{
  "n_head": 8,
  "d_mlp": 2048,
  "norm": "layernorm",
  "attn_scale": 0.125,
  "bias": "all",
  "init": "normal",
  "optimizer": "muon_hyperball",
  "lr_mult_up": 0.975,
  "schedule": "wsd",
  "decay_fraction": 1.0,
  "decay_shape": "linear",
  "batch_tokens": [65536, 131072],
  "seq_len": 1024,
  "doc_mask": false,
  "dataset": "wikipedia_en"
}
Each number is 128 + 24 x the weight over its row's rms, rounded and kept within 0 to 255. Layers, rows and columns count from 0. The size above them is the row's rms in percent of the matrix's.

# layer 6 MLP up, 2048x512, rms 0.0325, rows 1917-1941, columns 256-319
size [ 95 107 106  96  95  98  92  96  96 103 106 100 115  92 102 108  97  94 102 101  99 120 100 102  97]
[[158 141 134 101 131 118 127 135  94 130  83 103 122 186 110 134 146 105 107 162 124 100 139 124 148 122 172 120 129 136  99 135 162 122 163 146 173 103 162 152 115 121 168 140  99 139 162 137 137 118 107 120 102 146 109 124 115 163 138 144 147 148 100 184]
 [ 76 113 141 156 148 125  88 133 127 192 113 186 186 125  98 137 139 120 158 136 120 131 148 122 131 117 128 104 150 146 102 120 164 125 155  82 158 120  79 107 136 126 148 109 151  88 107 110 113 102 131 150 119 102 127 145 152  89 164 100 152 104 124  83]
 [145 137 151 121 192 104 132 166 124 111  85 137 119 155 114 146 135 127 123 143 118 142  86 134  98 130  99 102 148 101 136 108 169  96 101 160 132 145 116 139 106 120 118 156 119 117 111 124  86 132 127 159 115 135 123 132 123 126 139 154 150 159 157  98]
 [122 167 107 105  99 152 100 125 151 204 120 166 114 118 136 136 112 108 141  91 159 126 106 121 132  98 112 113 152 117 124 118 168 141 158 132 108 130 127  70  96 115 122 118 126 137 126 122 165  94 144 146 160 148 137 115 136 119 133 149  98 137  95 144]
 [154 112 129  86 110 126 156 139 130 156 131 133 163 113 141 120 143 126 127 130 113 113 154 140 133 103 109 144 132 121 151 147 107 119 144 118 164 124 110 163 104 129 101 132 124 172 125 124 134 117 152 138 136 104 134 128 120 156 172 111 139 145 139 122]
 [125  84 100 120 157 147 127 110 131 132 116  84 147  97 162 118 187 107 122 128 118 120 104 174 194 107 156 152 137 132 136 115 124 148 128 127  78  93 155 107 140 160 141 147 111 137 159  93 130 117  87 141 159 146 156 137 126 120 108 106 125 149 110 172]
 [121 103 113 101 154 115 107 149 102 124  79 143 116 128 131 182 140 143 138  89 142 150  72 105 143 173 129 129 111  86  96 116 122 119  80 133 179 129 157 159 104 144 166 157 105 125 126 148 104 138 108 138 141 160 141 110 163 123 118 125 139 138 104 165]
 [136  76 177  87 120 105 160  99 131  93 112 123 126 109  83 139 154 108 105 140 124 139 136 127 106 117 136 141 120 107 103 110 111 138 120  93 150 154  88 101 143 120 118 158 129 172 152 136 112 129 165 110 117 109  92 176 128 142 123 108 141 157 123 123]
 [ 67 113 119 125 139 110 173 111  95 128 148 155 131 159 101 124 127 110 107 160 103 138 156 112 133 106 130 119 107 108 110 102 173 130 121 169 133  98 116 128 111 136  98 157 126 111 121 108 138 152 149  90 153  84  83 161 108 114 106 107 137 113 107 131]
 [114 128 155 118 122 158 129 146 127 137 129 118  98 119 136 162 145 111 158 116 151 138 129 167 126 137 194 150 117 123 156 150 127 130 122 137  87  90 140 114 146 157 154 105 125 108  85 139 120 109 108 153 129 149 145 151 112 135 152 139 113 112 136  89]
 [124  51 155 159 132 111 119 186 160 120  77 157  95 161 155 114  97 112 101 153 140  84 116 143 174  80 148 171 128  91 154 140 113  92 136 121 137  82 156 128 153  99 139 112 141 140 108 128 120 165 125  89 147 117 118 144 125 152 129 198 152 160 143 109]
 [136 174 132 129 143 127 125 114 141 102 155 108 123 119 132 166 155 122 110 158 108 168 152 135 138 108 164 120  89 102 112 138 123 107  93 159 114  95 137 127 141 155 112  89 121 110 113 126 125 112 136 160 167 126 142 175 126 105 123  94  92 120 115  91]
 [133 120 100 120 121 168  71 190 123 118 123  64 109 143 176 156 147 132 107 134 136 147  82 112 169  95 111 127 134 111 140 146 160 155 177 148 149 126  78 157 131 128 139 109 166 105 140 148 131 123 128 140 143 155 137 131  93 119 170 155 126 116 145 147]
 [109 108 130 137 115 107 136 149 134 137  99  76 147 123 102 157 157 137 136 157  99 142 118 125 163 136  97 141  93  81  98 109 105 138 124  95 183 108 150 167 150  98 117 124 120 122 151 120 163 133 172 177 154 185 118 143 138 135 127 153 158 108 127  69]
 [114 118 170 124 137 135 114 111 165 124 143 119 140 130 105 134  99 148 128 167 141 118 101 130 107  83 132  87 144 115 147 127 128 135 115 138 165 104 136 127 151 102 200 122 156 111 114 103 141 141 123 150 132 118 129 129 149 105 129 139 145 117 179 134]
 [125 144 145 146 151 123 135 108 140 138 159 123  55 113 114 154 150 111 133 165 151 143 135 122 104 102 169 144  94  99  59 110 116 134 109 158 145 101 156 163 156  93 137 128 129 103  96 149 134 120 158 148  95 172 120 168 127 132 135 140  74 189 153 164]
 [168 104 105  76  75 151 103 127 114 137 167 103  81 103 140 150 190 135 119 146 118 145 143 171 150 128 107 134 121 118 142 139 146 103 102 147 150 146 160 121 123 157 102 141 166 130  86 142 102 138 105 131 115 132 161 129  90  96 129 148 152  90  96  97]
 [151 135 141 144  82 125 147 109 138 131 142 113  83 163 125 151 120 154 131  81 133 144 147 122 126 150 159 166 144 153 138 130 121 139 146  87 133 105 182 152 134 142  63 134 105 173 149 101 152 152 158 181 137 145 109 148 145 134 160 108 131 161  86 133]
 [149 130  94 139  78 128 132 123 144 114 136 121 121 116 112  95 140 154  57 153 141 155 146 161 123 108 111 138 147 156 146 123 144 118 122 105 106 131 120 128 125 122 158 150  99 100 125 109 200 112 164 151 120 136 159 116 201 112 152  85 154 130 138 122]
 [102  98 141 157 139 155 121 103 120 136 121  87 144 107 127 149 123 106 141 121 139 137 149 177  99 171 133 103 163 111 121 164 142 115 158 103 114 145 151 173 135 159 112 113 137 118 102 115 159 123 159 158 112 139  98 162  80 163 137  85  92 157 117 150]
 [155 112 154 121  95 125  50  84 173 150 124 121 134 130 160 149 132 133 102 143 140 163 143 125 136 106  97 140 115 130 160 125 114 142 128 139 110 115 144 118 134 126  80 118 131 112 110 170 131 107 137  85 117  78 166 129  99 133 166  76 148 138  97 184]
 [ 93 132 108 128 101 107 123 135 140 136 132 115  94  92 169 149 155 152  96 156 103 100 128 133 139 120 161 109 157 134 126 164 178 125 165 166 177 127 124 150 136 121 141 105  88 158 131 121 142 142 100 105 123 133 160 103 134 151 132 144 159 138 133  96]
 [161  95 131 131 120 138 132 121 132 162  86 146 141  91 111 141 132  91 133  63 153 152 119 122 133 139 135 132 142 115 148 153 144 133 145 116 156  99 148 149 113  89 168 123  91 146 135 115 120 119 150 126 128 134 140 110  95  97 145 119 100 126 134 114]
 [151 142  98 127 147 110 101 146 125 127 128 138 158 138 115 126 114  81  82 109 128 129 126 125  97 138 132 118 111 148 155  86 120 112 111  83 141 116 123 134 166 101 105 114  81 105 138 100 109 135 145 144  97 109 112 159 141 150 138 112 123 108 111 153]
 [ 92 126 143  98 128 102 140 131 150 110 172 133 116  99 113 154 133 149 131 164 133 185 180 140 120  75 147  90 157 123  95 169 136  97 123  65 120 153 175 139 132 119 135 143 107  82 125 156 128 134 101 127 124  92 143 109 115 131 140 106  90 117 104 134]]
# layer 6 MLP down (transposed), 2048x512, rms 0.0325, rows 1917-1940, columns 256-319
size [ 93  99  98  92  96  95  88  96  97 100 104  93 125  97  95 111  99  95  98  96  98 138  94  99]
[[ 96  80 124 131 139 143 126 125 146 151 111 179 102 119  77 125 140 122 174 146 168 119 134 105  78 148 119 124 139 103  82 111 107 135 116 115 170  82 178 168 180 119 124 142 129 189 134 120 122 149 144 150 119 140 173 158 105 156 110 112 117 134 110 164]
 [133 111 121 151 155 165 156 168 104 159 126 145 109  95 148 126 117 109 127  99 189 107 159 128  96 117 105 142 127 113 119 137 134 129 161 125 142 128 137 138 142  96  86 142 110 145 145 152 131 116 122 120 116 156 110 122 139 108 145 111 122 155 145  95]
 [115 126 124  71 114 108 140  86 110 123 114 136 135 100 128 109 106 102 140 108 133 104 120  82 102 176 174 123 107 139 102 134 119 107 121 147 119 130 150  99 148 128 151 148 143 153  94 145 153 138  93 101 146 135  98 127  65 105 143 115 135 125 109 167]
 [124 164 143 108 122 144  84 134 161 135 130 125  98 128 122  73 119 160 128 117 102 107 115 143 129  81 118 121  78 157 142 131 129 136 136 100 130  92 165  83 112 129  91 102 134 145 124 151 120 171 163 105 144 150 141 127 119 130 141 147 100 163 186 118]
 [142 146 132 150 114 135 100  93 147 146 120 101 138 119 157 121  99 106 112 154 122 140 113 144 144 152  95 155 168 123 154  74 149 138 127 157 142 131 121 104 147 130 110 123 160 134 169 128 103 121 107 165 116 153 161 128 145 100 102 145 127 132 113 143]
 [148 171 126  77 157 125 155 136 145 103 153 102 119 131 130 128  88 158 107 154 145  95 180 192 128 136 153 125 125 152 161  89 162  77 119 137 128 155  91 128 154 107  95 122 149  56 149  82 143 125 140 131 110 154 159 127  96 120 106 117 121 171 130 139]
 [114 120 133 134 150 118 129  84  97 157 135 147 127  98 137 152 112 124  73 145 112 151 124 113 141 116 104  79 100  79 114 124 142 166 116 110 123 137  98 112 121 131 108  78 154 115 103 163 139 140 127 125 164 123 139 140 116 106  93 151 130 139 106 157]
 [ 66 140 115 147 140 129 143 131 134 162 104 172 149 132 104  97 163 156 115 168 122 108 172 146 142 135 150 127 113 144 141 124  98 150  87 103  97 108  96 121 106 127 134 154 174 140 163 124 163 132 175 130 147 118  97 101 134 124 136 119 134 134 162 126]
 [144 108 134 143 146 121 147 124 105 103 130  88 127 116 149 109 172 151 154 148 137 144 129 117 101 120 129 111  75 113 144 102  89 181 127 159 126 132 133 121 144 117 102 109 142 111 156 130  99 128 154 164 111 123 158 159 170 113 146 106 146 125 137 152]
 [ 75 133 116  98  99 127 138 154 111 128 141 134 103 121 122 117 126 142 123 128 145 159 172  98 133 135 143 136 120 142 134 158 132 167 132 122  99 124  99  61  87 120 117  85 118 133 138  74 146  92  97 114 107 105 145 139 170 137 136 153 148 112 143 119]
 [ 79 104 173  92 128 120 124 125 142 122 113 143 114 161 103  62 177 110 130 106 114 129 157 127 158 135 121 110  76 121 114 126  95 159 141 136 147 119  90 145  94 111 133 118  91 159 168 133 148  73 121  67 123 104 133 109 168 149 124 118  59 177 153 104]
 [125 116 155 135 158 116 136 131 111  94 143 157 146 141 130 116 126 139 140 171 200 117 186 147 141 148 100 110  74 182 118 148  88 106 152 115 170 117 133 140 150 158 133 148 166 130 118 147 135 127 134 107 125 129 102 124  92 148 170  91 123 169 107 149]
 [162 154 154 108 140 117 113 152 117 148 117 139 129 105 171 143 133  88 108 134 124 146 106 131 137  86  95 156 135  90  78 107 145 128 143 124 150 171 119  86 121 129 105 137 153 163 124 150 117 147 118 168 114 149 118  92 108 130 127 134 134 184 165 149]
 [ 84 117 114 125 134 104 135  89 106  99 118  83 103 174 120 148 108 161  84 117 131 109 110 135 116 121 121 148 129 131 126 128 150 115 130 115 178 154 129 111 103 139 144 113 179 142 128 115 145 121 191 106 106 150 120 141 182 156 118 106 144 128 149 117]
 [ 72 157 102 160  65 121 119 151 156  99 117 137 139 125 142 138 158 106 138  69 102  80 119 132 104 113 159 139 151 117 133 181 163 108 177 100 115 175 117 113 144 144 132 125 126 135 108 107  87 128 125  65  98 131 154 115 154 100 109 105 136 158 129 116]
 [140 142 166 130 125 119 133 116 122 126 120 107 118 140  83 154 172 108 138 115 129 150 141 136  78 131 144 140 121 143  96 140 104 106 116 155 116 140 149 167 171 128 153 130 130  91  71 148 128 135 105 166 169 128 100 163 114 124 121 103  94 162 143 123]
 [106 124  96 137 104  78 128  78 135 130 143 149 128  82 106 134 133 105 150 171 132 107 152 110 153 136 175 173 116 124 116 111 130  86  81  81 116 131 152 147 137 164 110 161 181 175 172 135 179 145 119 145 131  95 133 143 129 157 117 109 142 144 171  94]
 [ 95 141 110 105 135 116  89 100 125 105 162 176 149 117 135 122  88 152  81 107 123 135 132 100 152 130 117 127 102 138  90 122 154 104 123 130 114 140 117 142 137  95 139 120 133  96 126 126 175 130 150 137 105 141 123 110 136  95 134 164 117 147 152 135]
 [126 152 155 116 149 172 178 130 131 167 120 137 135 132 128 126 147 125 157 106 150 138 107 165 111 123 137  83 122  89  88 116 152 121 116 128 119 127 135 142 158 112 156 132 156 102 131 130 142 124 148 100 114 119 136 128 169 112 155 115 140 128 144  86]
 [104 148 139 127 150 135 144 174  82 101 130 148 142 132 124  87  95 132 131 114 117 164 143 108  98 163 100 164 114 125 112 134 140 118  96 107 138 153 161 139 136 179 159 109 156 150  93 157  78 136 126 125 122 131  84 120 109 151 104 105 149 130 119  89]
 [143 142  98 114 141 137 121  71 180 115 157 144 137  98 138 156 174 154 133 125 135 136 120 120 115 142 125 133 131 102 156 136 173 146 148 114 111 169 145 114 164 152 134 127 125 142  94 120 132 128 138  91 121 140 115 112 149 111 145 129 156 139 150 125]
 [175  96 152 112 163 166 127 180 139 125 132 129 113 110 127 139 112  89 127  67 130 121 127 127 117 115 132  87  89 118 107 174 118 111 142  92 157 166 118 156 158 127 138 154 129 108 132 124 150 120 103 177 172 173 135 163 165 115 139 156 125 126 102 152]
 [142 104 139 130 152 134 136 142 108 142 116 151 151 181 129 110 155 133 114 103 163 117 147  78 130 180 104 170 118 136 135  98 113 114 132 115 109  99 162 119 134 128  89  97 119  97 165 141 109 120 118 103 170 148 156 140 116  89 124 132 133 119 154 169]
 [149 102 113 149  89 118 101 134 124 118 155 143 109 142 118 115  66 125 101 106 149 131 134 109 139 142 132 118 145 118 124 137 123 111  85 102  93  70 139 122 103 121 149 117 134  99 139 125 143 157 128  98 115 118  74 162 112 130 156 138 134 130 102  90]]